Weights of a small GPT-style language model, trained from scratch on English Wikipedia: width 128.
Each number is 500 + 40 x the weight over its row's rms, rounded and kept within 0 to 999. Layers, rows and columns count from 0. Numbers have three digits each. The size before them is the row's rms in percent of the matrix's.

# layer 10 MLP down, 128x512, rms 0.116, rows 93-127, columns 32-63
099:539560494530545502555529502489555507527495507486509455491504468510557592500494479455460501467477
095:481506511493490537506462516477515426543505525462452491460508503488586484518494491429539462538445
098:557508495526536544537513541566455623494540486463525440443536477485508558441535537502537496567441
099:495537488508453441524493544494484556424450506444553528474501486528535474464442454534521491565539
101:493460479449490454534498602443489485455520433512508454484470477448459497490460478578517477486438
094:431539561461526450472499528475481531515500460457504512449573526500409550497462470453505524455520
099:576432491471510439467507505550551588519540454503530496512548477474495521458496584572538516474495
102:541485551471507508450515452487454528456537519517503485476495467524521477589482535535471542540525
102:495549508509545485513477490500510544437477503501472526467479517503524474506464508529476563472525
108:558569518568523415527537549414461554458466542474554519514593469468511511538492483503518514502457
097:476470515468422588485495466558479517528474466505471477566517464583610454556526532438539453483465
094:472539521457544562524498500483566441473506513495471489504510427549533523428457499534436501420406
105:501533483453480496529485490446519513476521462480444497489486492527332502538459518496490451563506
104:513471487512495510455532529514471507455476440416471420468531466473469486446458426476553486510465
102:565502424556461543539476522510525493533504533494452414471506581463492501533562529602500511531501
092:487454462505508517456513610416492436516488523495520466482425489510489534466503504470486489471623
099:498592486540507488539537452498508435485498444514512530431567522462389438567503518509541526471456
100:455442536490480458503521511495516482507515508557538549439564505511609538499458522397457474479502
089:453525504550514574537463492568541449487456523447385509464561525424505519455495476441490517550556
101:513497488501485492512493525538513520538503538473499547538457523443449518552507425560506486457515
101:487428450437548561444488554526505552472523567426466524521480491518555474543468514488455451579488
096:525535568489499516581521518474495528522480502518492533584519495540580485524528489504462499482606
101:450510487542508584505458431483469488430437503544474514447522515518468547517517486480531507534478
098:458497497440454565569447450543544463522537526494591496530495488532438476440474512505548481536469
101:484481531499484541519535457541503466504524468520488440474499436491497477514578550588460452565518
094:572447431515501483562457551464510484514554520499456544413635494449488479511495539463508529442431
104:520524537532488486472503470579421418526500497532443536495490488515482512490507558477537496504525
099:533513470531481504540500482410502447450490578491526441538509467527529470531514500422547479541510
104:472411464472586513498496513486482460531421560424531423433436508523488499548525515483518485451448
094:477516462533448462435478486513573459520528555473504499492469510490500492446505493499489495505431
093:484533539563509502533441614509424521481511495516539430496536548490478493556434447512551523489558
086:525518444470544495498511516527566542501485532532469521441485522534499470530492470381532448530450
092:479523469513543638537456456509506458470508501506537472481516499521487474583526511517531480501516
095:525488491503484446454495535490477543404569528527499535551496517520470494521534603503567557528439
096:507492498487469486566469519457485473493465521418537465579480435481566483508491520570520469418522